{"n_layer": 8, "d_model": 320, "n_head": 8, "n_kv_head": 8, "head_dim": 32, "d_mlp": 1280, "vocab_size": 4096, "activation": "swiglu", "norm": "rmsnorm", "norm_place": "pre", "norm_eps": 1e-05, "positions": "rope", "rope_base": 500000.0, "rope_fraction": 0.25, "qk_norm": false, "attn_scale": 0.177, "bias": "none", "tie_embeddings": true, "parallel_block": false, "extras": ["capped logits"], "init": "normal", "init_std_qkv": 0.04, "init_std_o": 0.0112, "init_std_up": 0.04, "init_std_down": 0.00499, "optimizer": "muon", "lr": 0.00992, "lr_mult_o": 3.0, "beta1": 0.95, "lr_head": 0.00972, "warmup_steps": 200, "schedule": "wsd", "decay_fraction": 1.0, "decay_shape": "sqrt", "final_lr_fraction": 0.0, "batch_tokens": [32768, 65536, 131072], "seq_len": 384, "doc_mask": true, "train_tokens": 804500000, "steps": 11399, "dataset": "wikipedia_en"}
Each number is 128 + 24 x the weight over its row's rms, rounded and kept within 0 to 255. Layers, rows and columns count from 0. Numbers have three digits each. The size before them is the row's rms in percent of the matrix's.

# layer 5 MLP gate, 1280x320, rms 0.0981, rows 26-83, columns 240-319
097:181127126108149126109135125109140142130145108132124146122127152116134128137146114084109131079130122149138106080091142147107151138136089124142149151143153122147116141119155103132118127125167115154149134147110137158185179136130102132102079105
110:111143109067099064149103106142090135129120095117147114166110131115109113134127148111100142135187160126126181133162110183107138061113126125108145087131126129088160090154112125133164153138096110138109094155140148106130157130118101113118131117
106:140126082136124088071148125111126156125099171088137172151145145127141137116093204113164119132119107112097140167056149142136123087134120148119155134149123130134104137128153120160128129129124168114133151118118124156123139131101106133153093134
094:115128109171169124144163134147159138134109132158126069124168125113116135126142150158125168126085121108160096149127102155138092129096053098102152124117118091120112159135124143094165101127096150119154158088118113131119127076134137110138152093
109:159161080076118139108138066110118113146086119140118120140132102163114100132162101129131152135139137131113131176082136122142125122141135116155155132128152132129126090133133135123100122134156115146121137079154086139119137105145109083080147091
090:127122156100086112151131148102165181128173139109130109095116141127160136138108168130123146089153128144084142119133130104115164167132190087143148119123125183108108148134107131125121075117114135139148143086117108149096164104144084098138100149
087:088121110150135094154153130096099187139146196149124106112122128105150151119138169118114119124129084107085120166148123142121099133114089157135189128082093159091132146091110126147164187114098101116107149151103142130094109093107134114101118142
107:147112138173102129101122114130133162131144133123131134158111151145122156091114149147124150111158106153142115123111093132137110115114101159135071135100098134139156164135118139151132120149145104116091142127108126106113120121129154132122139173
102:105169140127101143103142169174095126158096146121107099137138118096158132160143155149121157148161119099113148150124086119136171145126162083171153123099105153125108054129113136119137108120136171138155144105113148096097107093138132147146097143
097:115144149151092123128155124129151089172161122115133136113070121118129142113130127115134131124160122124131120154129122114118172075139118161104090127134144152114154149106106092173165176129127104123106128116146097140136146119124119152116179158
102:175115144128099116134101093111125111143112098118111127118133130144113110130062088142111130134154118128108119154053120135118164176108131159078116138117120154115182161141075124140127105134109141119130127140174118125079096099071124150131133111
088:137145140130134154108129097114116133146121121104133157077111162065125154141110170150157133135128132142147146137109140122152144164147108132138151123102144118119137108089134133114138103151127129123127102086119116133141132121143114131122132109
100:134159056124071098166126129105163128180095097153117107122157075166094167143159156119106073094147130174169121135102134111096112124120127149175102109105099142142164132146107086099112109128127135134143171119168086158090081129119088092134126151
103:135089189160118122097137126099149162190130123101122090133171105133099077125095149112129120135103128089149173120111108134101096102121129134111146128141077126168111128121140128141118125079113069090125141094144105163114127122109122089098192118
100:151168151129139150101148116126100127100099141138145140135106154160133118141132115135074120129156163078137142122077160103154152127089146122111119175081152149109117129169148116123124130114119105094113101116148156105177130156140123155134107155
106:150130160109123107087167136110133129153103094145092158133144136083115121127126132107128141151099089140103110109088098101119144114097100139126161156131122150112115126160101148139160155125155163147113110131111098113180120177088100117130141091
105:081111114154086116136206111097118101115093120164107135100110086143148109122108155129115113095203167166145097126108121120119149140123115157126136191114134148114127162123147144127155104071123120100112117125168158172164157139163123166117139105
102:165136106142109141078104153105162163119147170124122142141141182125102121105107102134085163138125124124152130131122087118152104098160137138146163142109147163124118113160121111139079128095148163141108126109119176140132144130063149128149105126
098:119158131121139160147136120126115128124131143150170105103131150110146105150128125099103137124114090161160134132089133131179126151104141118098135090168141087113127127155142068135126144128114088182147139127107148147125084145148137164181106145
119:134151137172157106138131075107080115143117141159095120108141101111123162133125132148139117121121150160121134141151147147093136138143089101184172126148075125141145126135135159123107115149129137166109108119142122099115143098122115095161138144
106:111176119076125123141137090132090107125156147142125136145110182142131159142129088129138155094107082130172117139132138198108102091132071097148114083091124124142142153142109124149144102102144091141114122136135114100107155157136117160123147170
095:090143134146101169156164119104103088148188134102143135082076137123129135119146115109128152152134125138102147132136133144151150088120108138137146149108144103123141120105125113132109148152126112136145098136161117152109102135110152145112110124
103:117156097163108122118132134165138159138104147140123118153125116125142137154122142155148113158141140129103135086179119128118127136125164170096124133085160113146139106120121117132131159157142126104118139098076135144135116122146158125123131112
090:141125128130144169128109161061109099136150121114103142141166070124128111130162136111160106137163123121145090112102150137155146123151127071107118089151114106111131103149112163155136111059106114090112155145153157077124155094129097128096108109
095:158126139081137148116128151134107119034163137107135141155163128125101115139150101135107136131138094133110126168123105126140137101166148180113138102098124114161127130127143132110146136143154148162113137087174111129126108172111114132127125128
113:081128125130098177111098164165118131135129169094114134136107085079131140116089160123126143120118126116127132121166099116137154132132120141147121108143107138108153122122102130136145120146103129139133130118058118110159185123128142174133175117
100:126098151157122089149134161166168111129121122111149134153136144151115149139117150099097149095146104159147129106151162143082115096139105119119113104114128086119152127117130093109159088112153140142115112089116149142093147115130129103131119132
107:135115101125113164148075126124106140135104101153134113181131098114144127092106069141084177071125118140132128151128149157147108161131147079113109084137163105078154147113174112110115164124130105121128123118102125125141102115141105116105140127
107:153109131121136134134141127136082094130078157116138120138100107126178127151110126089139129142114108117179128158128098156114132120123129115106161128110156106119108130111115153136170151117148104150095126141138079163110122135132104143119107142
091:117155117106113147154116116125116141139141160140155136138124161109115147130106125173121132143126100128117115148139132105171105122099117115124135119115134165144126150140138132094142158110117151091108143156192164130113106096121129116138078165
103:140106162127124164112127146137111096155142137167140087097135111085108112079106154115152149161181118123133135115141142066174141141129117150160130151115108157125134119154146092100145103132127151158092135119136149150111126117132113116126116138
101:182102155118118128159111115116121091183105064143128136132133188133134090116102084133123122116118147121106127124128158092127091138107135075152107122131193129130127143144137130127127140124150105124140113135136133144109119104128132147144116140
079:110143143111158099119147146111145100142112130128099111070136078132093169102082135109177150126146104212161114168117145130172128153142129147123134119138117095106132137116140143121129115178122110099169137152133131153138158144103150109135094129
106:194170117129110113183135149104144102125135094130186137129130133101125128126155140139125139121159126159146104141101104135127073069126115088134109101112127165124136103153114132117099145150136109111142134142125127083117175109159124116113124146
109:140163143104096135113107118141137105137169123108114116133152106112167078194123135118113092120159105089148109156132136093132090148134124147118192114129126153114097147117127128149133119174120168123096128167134104109125131136167111129161144174
094:147112234147147087135162086149131143119116088116139159139150132078163104103112104145118145153132121128095126124128107103119133111115131124067129097101131156080122127143131161118060160156119137136130128123117142122087143124103124138158135148
101:104132148125115126162170125149089089125143106121116129119122165173172120145122144130081068126077134098157158125163112174204154169163100118114144117111132118121160109119120119105147089102122164098101130138109135172129106117104062156112133098
098:094086113126144131144094102152095091157145140149119162098115106135149142186130105120139142127122150129137074094147123145144159153105130170129161126118154154127141118117155128183081184082124098146070107154109117112163131177150133156102096150
094:160118100184142149146118121120144160147140163130140135119108147126152139149137139123122146080121137137110100136114149146124149176111108145120094138128150152135117089131153134102127152127131100109130154125134116156103138156135145149134099116
098:094163141134135156171168137130116122129062114133161137140076114158139137150116154116118114132119157148144147171178160136121155122145127120152079103136104096127071113158111106112100124092165122074102104129123156170096120134136108138113157133
095:107128127129078140128156131118122127119159143113163147166121109111192143157109112166148173125127108140076145170052127126145139086131099118103129129137147149119136106125102115109137164130093137129087109110139107097153168093092151159172115110
106:118111106136111125159165152125148149149123128109171109105131113145094163106136152094115112135179157132094159094168145092148136137123132154119168138069118130128117126116148090114143109118167138149105147124138140105156142099118121075093118116
113:153108140091044159164100155176147110154127100145137094113153176122116133156145149168143125108150118153111151117146119148095130109140150137135131128105117140115156111180136160151169127176092149120130154152074139068099123117143122075088097144
106:132139134142153143131095131129107147151139140155175156110129153176077110102126103134114159152155152086156144125126130126127126126131147070147104136125094097114126146091125116129143142147124148137129086114123141123134116124159110127123091151
101:100104140131112121151097109099147101092110138174141086107125128111087152134145181101112128114100165149142142135139128117101124162176124137156092141136131136151086137142109115156115151154095103127102166137115118109151111114108168069134106112
087:087092149148129116147132115115153130103128125137141127136119121108137136115132116130104125114108128109147140122135104117116142129070123118094120169138075132134091144141106155113105090126157121104143143137160150089173118097080147109150163105
105:142173112148154133112127145144083097149129132094138119077101150100131135139149127110140120177083116154144146138112147128122157174104103124135099144112100127157083085112116132103107118111166086156130149161093126222138142124153134087133111190
089:132203138120132153139139107136120145148078148102129126087159147104173107123126104119150096116154153108108125175095093115112107175101164122135098077079115069148135112116117118136118103120093107139137100111094116120135124111164121157107122141
106:114136162130202098153120119105107120136125115144150141072155143142123113104086117170092152138160140138124087130130098094125133123095132166095139112132147097127141100146146128121120147179104130144135126110154138099165137168102117148140161106
108:133161105094160159123125162121129102153125119149127102124125122073129143130088144114138091129146080134134126119102140130105117121115189114131104134135122131138135155139163115156104152116169121101068129106129113113109124081132141122116153109
094:098118147170126135137123101125123133122111167139154104125050086129202149146146111122156127121121121143140110109164106134144129107160091077142101141132124118123145116112144126080107124121127113142096100090066173095139144137098145132126163118
094:110140114067101137122137136108121151142133142147137146115153117156106111119117167100109141132092127149183089105124169096158102124108134118127138160119092159149146113132142143155102125139101080115126119117141134137114132187150140126109134177
107:136077136116138108141128138153107111156129166133115167120132120135117130108163111134155129135107089163114139125153166141120133118127136162107086117159178134123141161120089114125138139173108105121107097148124101116147145112185141142134148140
100:097117086126127082114145114164160110098141158157126150127131159108114123163138113144144134142139123185110123120095118117121116139115077159148143100103106120131138149166119111151137140141096095167123099128160124083134159075153083137120147127
113:106141128137120125128141117105148118101100137167127103119132128108151125119163124134078126077152100176096148085121092157119088117133100144145167118102103132107116120139114155116102187097124103115144141145165140117114131119098133147156142119
109:151137147107135069128117162138124146130109134104122134110131120093112127125162080133097136137149134134153098125150109074136126132140153124138099171092130140149117119139142148137070129164135158116105150100105140121107127151130124146146098192
108:102113141118094102135122058126112106142161134120177148152122128129142123116112145093118117114164174135115151106148142088076170129151157132104111126099154145110079174084135140118134188112153099122106104112116127118128130129146143105147113139
105:090122153119115114130115136186138110139132159120143167135114087117154091139129137101106128089120094098105155104108142099085106131127107115136107143093140160177154128188120117135121107106119114146120116116126112128180112111108124130090098147
# layer 5 MLP up, 1280x320, rms 0.105, rows 26-83, columns 240-319
099:084160136111128147148108128149135142142095132145135116120103136148103164137095126140141148139147126116096107171146122126111089093105143122135135130148158121117125147113096121134149153124124123129139090130110120127139151178114149137114135118
103:135120159146141157121167124135141141136125130123119167141108121120130114111121120138133143097092077105147150136128128112136172181113127113138114171131162121149131117135093078128151128142124104094114155164194079164119145156116130138161101099
097:127119119103163111127145153127109117168108129172120153119126075108121113133153139111102115134103153135075087133137142106137120148104154167109120102156150095138135121136099105093091120126136127156074129142122140089135158153084136164130126146
095:125132145130079121128142078173157123165155202147124147130160134127131154144167092128120115101127109112135142145107094142139123076132132189138160156145129135123115122144147146091132136125135093147160136119152135152160185149130128100136102114
104:103167098152173155136171136155152096170170155171128110151114147149149108096141124128143131121129125089138128103111107159105180107127170148133143127128144100136134127138111122139152106149107120126121129113176105129139132162106076117132150117
094:165123142133149141132153139142163148108186129116095090149122122110150139084166126175126107136148140136097105119164106104115141140091155125114168165124141138131105106134113161142129114166110141138160132138147188123147139156117156152109160143
089:130138144150121133164131152144115131109122172152152130113131143126083128139186146130128151196140120129107134144164117143134107102123089110147110149097110167115161115136140128152146137113141107107094105148097145148095139100125124107126167151
095:115147125126159169157158103110076137093107164153115183128186097108152112147102114146154141153125104140107108112166150122129109110103134128174159105112103121152144126125099101129121128112174151123139125155129092142100153104115107129097094106
098:150127132088109127125144102126136129115159155144155145160071160106092091132140104121153100189106088111117139129117130134150145098132130167104117088150141139137142145133087142121110134099165147121170171152104086105094100121165157153130107097
101:103155116120108151109136127130154110151134112142150138097187075103166142117111143075129144151121164126147138180124100132116148121096107133112158111095146129170145127082134124146064127125158145128128116111139142070093094108134159143126112119
098:149106152118175124127126115140101119151166098104128145166166137107092125161155123144154100087136122130096074107122132136106120172183114126180155152123109141137112132093137110133128114134118170137163120110150130165107131140160174129158089126
096:068172141150137119114139157174118107134155101118142123095117117103122097095161173155125122155104116136132095081111083132132127185109116146125131116134128131145136108150117156136129146100077109125102170092138131143135108114111099147173119172
101:126140144150121134103106100119115124127131137139151133126099099152159120136085088124127106121151127144139172126158109139110085106148133144075168089123146065118125122127157126145130107167159128118094174126131126118125122141103132126131118093
100:101091124143137120138157125092139128121150118140120108189138124129124096145165140118132169163129135136091085150132114106144141145118170117114110117100172127158145168098114103184156118165111166139117114172140154170125130108113155096094163171
103:141117144143093075134074143163147104130145116127138123130126141118151124118138144105194146158115106154102130149157101137145119079180129111098097122104107133128088119140162156119124149097142164158172116133189112107139172154154113139091119107
098:090142106151123138123093140113120160146098150113124102088137113144109119131105128109147095098155105162128107136175115099090108073138127085124108155134099152144143136137114142102155133164136109103136184120139130139153096108110132083125132163
103:123147135131140110091119102145181122117148134108105124147139105111140110092170140150118130141092117127118100072108123100143113132108104104131119132107162108115129154129165194110135134126126151143165113102134152143120123069111131181130153139
104:098127147156152119186108143143095130145135121101127120098145137121114155118125138109144174154116110114140132137135129142102153124111151125108102150169113117103103083142091121130125165127154090121175113126145147105130111102148138084116151126
103:128103125135152108156098127169107088110133086135163110128112128149108058141158096129105171136139096142125124134170134132075139137110128118168105143139113127140144090118118106143125122128158094150155174155130106129123147147123203142175156121
120:126097151102128161125152151147127102134117099109177134144168162150145109137146123098081154097154113097149082152097142114173145162111135170104157127105215107114138136115105120139137140137151108108102132115136153138116113124112144109106102130
105:132150107132108117106103154125117179106176153137152151084130132130109089158173106085137166123132119115151140098117120134132162113094110136126149151121128154123133166073129106148118128125085119154187103152118110108119104171155132121126112112
099:145137132134141144105141105185080132148145141133123123090113149102129102132135127087140100144161160185136123156146125122135118097126125125108088132133151162114152134101107124115142083096121108084105125127142129110152137153127166150102107153
108:099108108101065122184165114138152162085169119153162088179115136147136124107120135142132053165122158170118151127148123122140138129136149149174163133148135159136124139125150085147168117115140125139137115119116157138136111125157155109136129134
094:104136103084137073121142135158100126125123116150156112140145162106129103086127132100095142137120139134118109166116153136123127115139143105141109076140134063148151139172117091144088114110116141073108137104135174133115108159180162095137126111
095:163063157126101118164138161113142113057136107094132131140105119107124157134113090098107106100087099114067149106123116145124103114139140151140151094127146166144051143129156136159094139140130133111142152124171094170110154120104124068123160118
112:130123150153155170111163147136037122160129134115158104108109155118145140133126133145127138102104177129120115149161111126122137195142130125174164126138120117101151097091100154131091083163141155104124141131111142152123162104125106141152129120
105:113110086114151137121109166151137111132151129101122126155193108145147179128101096107143129110123132106173141113133087118106088096106147142113147143134153124096142132128132108152153076163127159108143104118133123068143117099127123105120129126
108:120098132121114102127147096097113104090113125107108103115162117139150130134094151160166168137078132110133169136101147113139110137143083117087188139145069139103121114124125149124136151155112114142130172115120151120119128105113122142109126118
110:136114127153138101064138094112131140160102118097143102125163111102124139085069149132148140084133162110132131104133140152100142121110097127114134115152140150126129120183119133136107086101119109132072146119141149106155101140155162153112146134
095:130128090130105121123128118128119112095105126135139072135153095135109088106142129124138120144144114128119105079148120091136143091145129145104140123135117150121118108160137096088146137169135186102121106113143139145122081106175151142074115136
100:099134126176164154109103115093110111146145099090117115090149130153154137121142149149136144132108133166122122106116142114125144148104098127122126136152124168153114181185137133162163173146095124130148118169107131129116124146103140156130106104
099:136116133164129108108137088157102154132109128115150141117129122132146169101142137092159141122163120166120100135143137105152067181118123120122142121139153147142114123077124075133167144111120099116115118134126124121119081140190114137106146115
081:156166109113164117142143139155119128104139096167129138104115160104100159128108173127146119118078138110136156158116128146146100091103126130091103086096159099143130132087152105102114131145138119172124126131132121147131145139130127144135142109
111:096171112148180122114116108110115111145104103160139098150118101136113120119141149165129139086154079104142117156126119106147169144134140126146136151097143117118124129141116136145098127092120156117166109145158127106117142099136142137115133120
109:157134121129082131137133142142128109116092142095135183161142123109133116111111120116116136166108135096111127147134134114174143112127126108135156136152122155130117161132156124107142144138124123126163110105132108145100120162143091174144087137
093:105084102101106104199115109160127129142121130109125115137147168139085113141138132104092148102179124093122128173133147108142134073106101128136117140132117145145159166130119104140181127139097152137149098145139136129155086125112156129088136104
101:105126155154129164071092134068133120123104104105140151110105137100134155102161158120104169173136161109189114121148155150133129104095067127161148096147153134158159130150151169121127162119151127174131130111126179155126128161135128148144141141
097:117134118139135164123105099101119122143109154176150103139125110151129148157136143160110130151167175138158151179128121145156119098107115104142130093122159106136125121134094106108126134112123115143137133143168112136136123093104094095192118119
097:154149157127086177159121112149097118174115132102119098137132136178130125142116120150154124072111146141153157084123128135113139132169120119117123179081140136115117148077098102184142098144123128132113129094134128124141121098117125131167162136
098:167161117134172157105083135127086120127151130134146105139117156088079110155109147075098140116147140154131093139129179117125143124155122145147123112102132111118127120156131137112160142145106141122127106137071109116130135095153112130104090151
095:094105122116105101141157152119138090138159097153132120169095079126117133132115125121133134108115112107151153130168135132108134141129162128165094116112135156127145078135125101138087102080119089118120099156126141141145166144124099151109142108
105:112127144101109071125127164119121131095114124136133109114137119123129136092114080091117098090137151117144189082136119116171116108110123169112124151192113128124131137143099137111116139124135098092087122148135109127143146143147097104117118135
112:143149108110183144099094102150119130151151175126154168129114137143165057139148103126088125136116087133154127166102107128127163174172123099140097115104130122186154131091128149125110134147191121140151118126100110144112129122128123148117175137
103:178156118101109081129176163135128105121143118137156129146157118091126113117120144082120114113088113136122101123101110185140164101121125105102093131117126120144175126153090145091143134130121131127126146092128109140129152096104093150170128156
102:154139132096122119147126125122097114155100045139098062124175063134115134173108109141146093102105147117098154155100089106156118133144093114103153190144100188128116108118160136122110143134125095149133142131154133125121150128139153120130149127
098:121091078142145149137149169133135088117099134135129121145131182092145179146138104118131110165132155147168129122126122171129130100108160176113123149087131148173120135126112121127145156130110125143068140108148139119118122123123131127136154143
102:174133160110131074134111169129133129144184122116148129090136141110130143128123124126130149149100146172138148139133144106139169120143150150081153111115125134108104103119101109107113135114139140155152129128135093119141146114134106143117178136
092:114129124115107130113106131125144130117153109134078130116131147135144159154124118108118060120117145128069109145133080061095158121072182144123132144143117164142126117125137127133134133120136115134145126129120103130065159136096069100123120152
105:106104056157104142148172122129130130126111142165091123164156149108132082118173091114140134144114121151176113109113152122108117097111121130120145139135116135141125172135111117125114088087152126168151100150155125170122108117154131124111130140
104:119152126158141126126149118067120144149131108147102096107130133151098131094125106085126121144115160133126125139125099109124135119172156110128096124193142098160131138125105156135132123170157120181125098069112089142144091116091109144091079097
095:142101129109112120116120125154114142142109116147138121112122127107120137118089130151134115103122159135148145130125155146098126136147154167093115101118136120106136148127171133114153145139137165149141098126117161130076093110122133111124137123
096:132134171138146108192128148131138108112170117093116114096165142136164122095119142166115111154147171106084151140129135107176154108148127112066130147138103120088121154137086129159081122159135139115104129129153095115091142189148142127146147132
108:086143162155135133074104137126092118171118136178127111137124142117098133146122154109099154113133169131150134147164111153103105175135148111111158164126145140138134091132148080131074117114122135125136143156142112143112109099135105104107125132
096:135116114110154125122115117167144096115114137090128149101148163097119165117138092148085100163126162147151112112118109151081144138123103163141113099096163122094150140181107110120108147120109117151111112151158145113138143118108130127086151153
112:090130094132152104120120173155125108116117115151110135127139136126149127129138148116124140120123120147090100076114104129136135115084128138129116123136113143118164129085172168101109151117153133173094109115157150156142103126116186124167149167
106:152101143119098083163057177115170094136125122119124141141119128110086140112138120153113160154159148164090167134134103122100155098157095183131130158104160157152114158135144152091128131117123155120088130128115159141156128142109135112137106128
102:160161116109106101119093146122146133121144095122140113140184138112139130135110143079112093196146094127137123160128124163124152119114132133133123209132156146104152163132126123119136130114142092146119121112133131140177111153125132107148176109
104:122117068156126131135123111125167135112116131129111164163166142139166129133134170138105132127161083118115145118113125177116116098138111133145141085187127131122128124137175121165101149115130121118140156098121117137117131101166107147129130156
# layer 5 MLP down (transposed), 1280x320, rms 0.0252, rows 26-82, columns 240-319
096:139152097151091174108109142110148126145125117148146160127092129150131137133065113100196147116131130144148128143124163099113126079150168129130094099147141186118167135115147148156126070095141127103125153130101132132122082131160132142098129123
125:125154154194136159118109176121115131095155173130133154172144105078100117115146117124177145127125135130133146142122131129150100151147113116146176158115117170124160118138118104162118127145098101142090106120162103128141115129099151134163112129
100:136100147077143086119119144105146150080147108077140128096116129123121146123153110087149108128090169157107113144149095104146149108147141093120095143130130161080122138154169149143149133096151094166129102153126119114102119145152122151072114144
095:136153117083131129124139126126085133124150117110116129141123115116139140128099158092075143141110079101130106124126159158132112122095118129121167158110155121114104137092122131114130159138125124124090104151125153148099119145099145125120114128
109:142217138111127118152138149151075112112147145104076155114105134152124103160128142152112142127124112120143110161129099090130161130128091135151179094142092120118148094099118112092119107113106123127154127128173158160121122120145119122120133091
091:085116155170111135122171130131103179148121146106160117129141096160088119123111111082123151121154073125150145140143154121146159118149137110131130103188126114158138166143115115110111111084099119139145081114117112142072138130105142104116105105
087:092123158142112134108120137094140162165141155160116163072081131091098124179153106122123094145148141152133149104145127127102156132122109141156123102132129117138156135116091117130062096108091086117123152117149102155129137141106125139122134147
101:107193169147154178092082106134090107153107134141161129159092131113185119145099113161108195110128126151135154101107091136127147151158109151138156130141095094109131134130148159110152147129115102140138138086097119133112102073136145102162159108
100:141137095121164128176130174167128160072096120141184106189162148168161120162121118132130128125150139100090095164107140132105098141166090120160138159131168143130141112143126129119131127145131109113130142105122108112084168129114070115079158113
097:109129145085148112155095155150093116146119128153138127114106122146130080095163125125145100112140132103152115134147138095135149132151100113154124120103126168153102130114121142134156174088103131141111114124125171124084114123168091140089136132
100:150111094094117101169087105123141150138153091113116154110095128187121094156124112078146145131135127144124125118156149146142123093109140088130138123122108168111115104150168121127103120131136151163116142162105075142103087126138123132108147075
093:108104108126158141137154068112153115161106132073146139134161153139153118132123135130094180134175126147158152129148089139128127152110124095089129113119145106162100146138135139117158119117124117142112161147121129137156128122098104108136145137
101:110097094078119133133099165106097128145114109097096106077145141133138142093154118138137126164125056103121136153165083114103150135186166140164105153118122145095149140090126118089169103113117124117181138118104109144166133122130078142103111127
099:126131159117149194152132073121094157127186116115136097133161119076086105127113108151121179104144114160119141167141094126123147108073110160142152158131097158131085132144152155151108097086161103077143177126061108115137114103131122158138148069
099:118107124108151136115116172124151083143124100138134107122165127124093114178124132132147135127110156126106150167145136105135096104135094114128132093132173120132115148098085129122157158117151112128154141138100128101103089119126154109109116139
101:095122089099144131149098126141136105150107115148131111150106111150116095138111115093111148127161151108168105104172108130135147082176118112118090134124130143059129157135104177134092098120147108104117169129103085131159117104137120100120126129
103:122097103095145102103138179134131164131093101096139123146157124138081145119117120171111101107114142109111153126151131104141124143113136107115141162092154140121135090109139143147116155118104153160150130126135118119122097128123166070150123127
109:115131122163107104131143089083149117161136112141131169095111163129129134102125137146134153130158134158139133173144111126101123099136149134122100158092090110126148139089136125165132119140101145167176135071120142130137138160056117136112113076
101:106128102117091122117137113134114116126133106098132105102093158126134118092147151130134087131090117155118137123117081127137104155100130101094119129142151141154127110147157109163146085144101087163165111168136134099149161120168115123072148107
118:107170189127105144117128195151152109092111119168164150089155121157143127110145113108095165133130119117148160131108123080123159156147139134121115107132113128129116152131100118152122145131096115090145146070126159173134144173127135153164099134
105:139109132157091120184121063125106144149132129140149097128166127124113145127120135138136125132099158128129174116160156125152136180130146126134154132094156123162167118157151119129147151114130101123163103140123120125109111142090162113107160106
096:127115158134096158126168127124096087091116145149130119150132114097152086141139139106157161127141128142111119134113118084089109104127116170123146120120143146100109068144134092148155152137124179129133085107175131119139183139133158138125131131
104:126139125158130162097160125166114126142152108108130138086116154145071161150136169148124127197128095114119128101104102169142130127159111144112195103125102106120120141107127137152099123127108120129127099156164164163094145126165132127120094130
094:163092161115171149106103141108154148139191099122136166134142116143136148129154148156154143130157152126166136129150114101137129146171129129149142109131091103158126066157101141130088153132079089095160155116152157137173126122129110109084171137
093:135112134133084048102110122119106128108102133143132171134135122120083179112140119124131153134113107108137152143118163099105181131102146118098127151075126115160117127110088177095151163121123140104101130111122083107100091109147147152116093135
120:101129109131093157103138097162123140153116153134148102096118128151135128148159175127116115123128138131137133130154057145126139115113111093121118137131150153134125134117150116136161125122077179134159138132135181100084138106113158165147135111
102:088093134130161086130170119126092090121097129060127115107125098127114156138079163118154116083129130124110131112127100142111124112145127143139125111110173154089115117106126148159121099128142155146142122177159136130138098129111184139143096162
105:130127096133129112119128134090135152098107121079121119100143118142115127112101151136125112154103123121104117115093088151109106049166066141149087155103107140092140125122127179116113127114114144104168106111157153110110180138118149156108150123
102:126127153136134136106128128131121164112124134152143115076147113160164115112146142101131151106090145120148183191147104152101107102098078110094134112110112099146185137116142077103139123103133115136133108114123120088131115119131127109108138127
092:139113145127146127108103113126130131119137173139164137116142083175137154128101147119139145125132073096126138141100092122138101155125109107097134162124120115146128136129142096143097109099119133129131156063135155104153125159074131101140109150
103:157159131076095109120126101158139111159156133144148135115148147119105109129102135133179122120129125119165140128132110142147124150094145151083141120089135135115131109127146084142163097139123163113121152110111116084092123127158108154127092109
102:111125115111109159109137094134098123150122156160090153162155172156155122142119157147112121133145103141131172129147101093140109138124124086170136157135176131172120123153130125144130124128112127117099111155081106107150186129136123086135164125
090:145114119120107134133127125139136128102125131136145133121111131129144115171165120126074129096102124132145117112174126122152164149090116127158130159130140120109137093139110123162153139108134133099118137098115162116153140122125134093129155131
089:140125125118112163150125102123158125123120110135125091159158124129116099144145137085140141145112104117103117120159112107118073118084132148084105083137131146091145110132157123108111139153158141116118113140170111130105153144098154143112130095
104:090142123172141163109144146131170134113136147149088117177072154151107161191124141112133105125140127141110113152148134068152135101103167145131154088114159102087105148139121173096128155126122103126106138149115104137120076136142186127146135150
098:118138129124117170179086104115089139115107115126142125141117128108152147093126130165117101119132112144155118092067123108156127129145128150138144098142103120099092112118127152098149072133157089124184153162120170118144145144145104116142129134
107:120134125141105125151121150116094093150120093137115142112118144137147121106118143088123123155100163102124130117114117133173066116138118130152171161119114097120134076143153114164133110107118130144146104108132139135130162132125120180129155094
099:127136127141126136117142129111128151141150129142119112145156105143146161129129076152085100145126156105190177111124149132099155109132132120134156136069103102120163094159141131111141094134142101142121150105129095104060131149131122098188142164
100:127109058191147133090134129157123137133143107143105134117100150081126151129122135124116130128106124114102133156172118163094140122156151082149133136098117095115143148136171163121092150086126103158132128124108168104163074132133115116103149111
100:112129172122133108148103118164160123154120169163138169108136111102152173130098100126126157109125110137092187134071201126129135146108162138133097149108128137124108118102150114089164165134168111133117104159069102160133118142127140151088138145
096:102092131124105160118110135158099162106128149126145158170090073116092112123123129144168138167108111158127145146133121117101193134127143139108152166161131099130149110083105128147145128135112157100112087095159085088145094173101139118125111142
103:124092149105158140124130150154095112114130116151112143133109172143105148164128104103151114085135134136106149144100147154169117142099117127136179147155098124118112123090164130162125115160177128136104135081165111137117134136096087147115142134
101:127116098126160107102122147089084125067158137112143141136123129113153108125132141117141081174118091138105075132143135116138133127137100126140151123087121103144144159141135162144108157149137139109132120151151109119152151113133115105142137115
103:080133123147114145119128139157138128106138154154137136160104135157140139116161126178104135135106071125120145115105111119104184099138165162137109107147102114116141130144151156112166136117146154116139117098090109174122087164128105106149149147
099:138132147151151166100133106116155087097105139136155154139147111117186129076156134132149170127085112167094142140137134121195104111158132105127142112134125079124105112118140121067135086083164132151121111121105127147152145173126151103102089158
094:085097132134127111099130113165169173155138141134111140148155133092149159099175139157104125101124112112097109122144098125095143119098117123120107132168067151144136128118098085110114152145135162132153099106101108123142099126098147095094123106
104:113136126112102134125128126085151152190107127076151125118124140122122128128131119146146110145135162141109154110143138122118097146142121107119108139081109159136085129139104123092164167172118107150136161165097119103144109139144168149103151129
090:132148142101132119128135106157131113128106152133144137123097151116150075115131139135141153120116127132105148122111106180087102111136130145125140127143160106126101158137133167126118109102127148124105115134130135141099164147144114104127117113
098:163151166116132127138117124155133164165127117126148094110111150163143140123180161142139136126096116135147157139158121147107107134157096087178137077126146128101141143116096144091131149097112139169147159093132154140117139131129119171189130144
106:104100096096123110141159175161102071137149144109084135114137111130159127127115122111166109099141110112093129114121123137160159086148140137090113113114143119110128147079096139112133138124097105111103121102117154131106178073156111133153109159
095:151146119131110121122095089148121143150183166143147142125126114120100114136166144089131089147117086091146085158113142140124145136115138085138118109130113132118119125140075084117156096089137102137134125137118146130156114129176123113149122149
101:131122161114116134196106161138113083094099114126077168107146135137157132129143177158102180132126127091127133101149111174115150104166157138104147105132115130133149135124116116076127185119166095116136124137129110161156086139147124091122123155
106:121142106150137140118089152132128121162084087131115140146159157177134092110137155109078118167121160085114139115149104112161117098151140105133140154117133117090169114128098115096119097122139097163131149144136111128158120146158102125139110141
101:089152132146119101101190106124102121123132126116105126152128146114124153119173147122104139116068127107085152155186149105136103145119132117158130138168146107104162138170089115092125103096162137125162143199115130143145122160138145140118091162
107:123117104172111122125175103138130140118110168143147119103126099116139146106155133127106153136095109126138130092088107161139092173140125155099144114107143138106131106132151122117134175104158155136091144191135128129112135173077159129124114076
108:138117111128142137129119154120133123170097091138113140116105163141107129149167081116114155155113105140151121105170110082154102101133161127174114130144124100130149138124147148096130062157159160119124116164121075151142124124111140087127150125
106:127166107140097082112109129140140097104140128130155089123076185134128109124148138102134135074154126158117132110142112111087136127072132135133115137127119128162120120142124159095172142115160113164113149135137105123135128116111115139127170148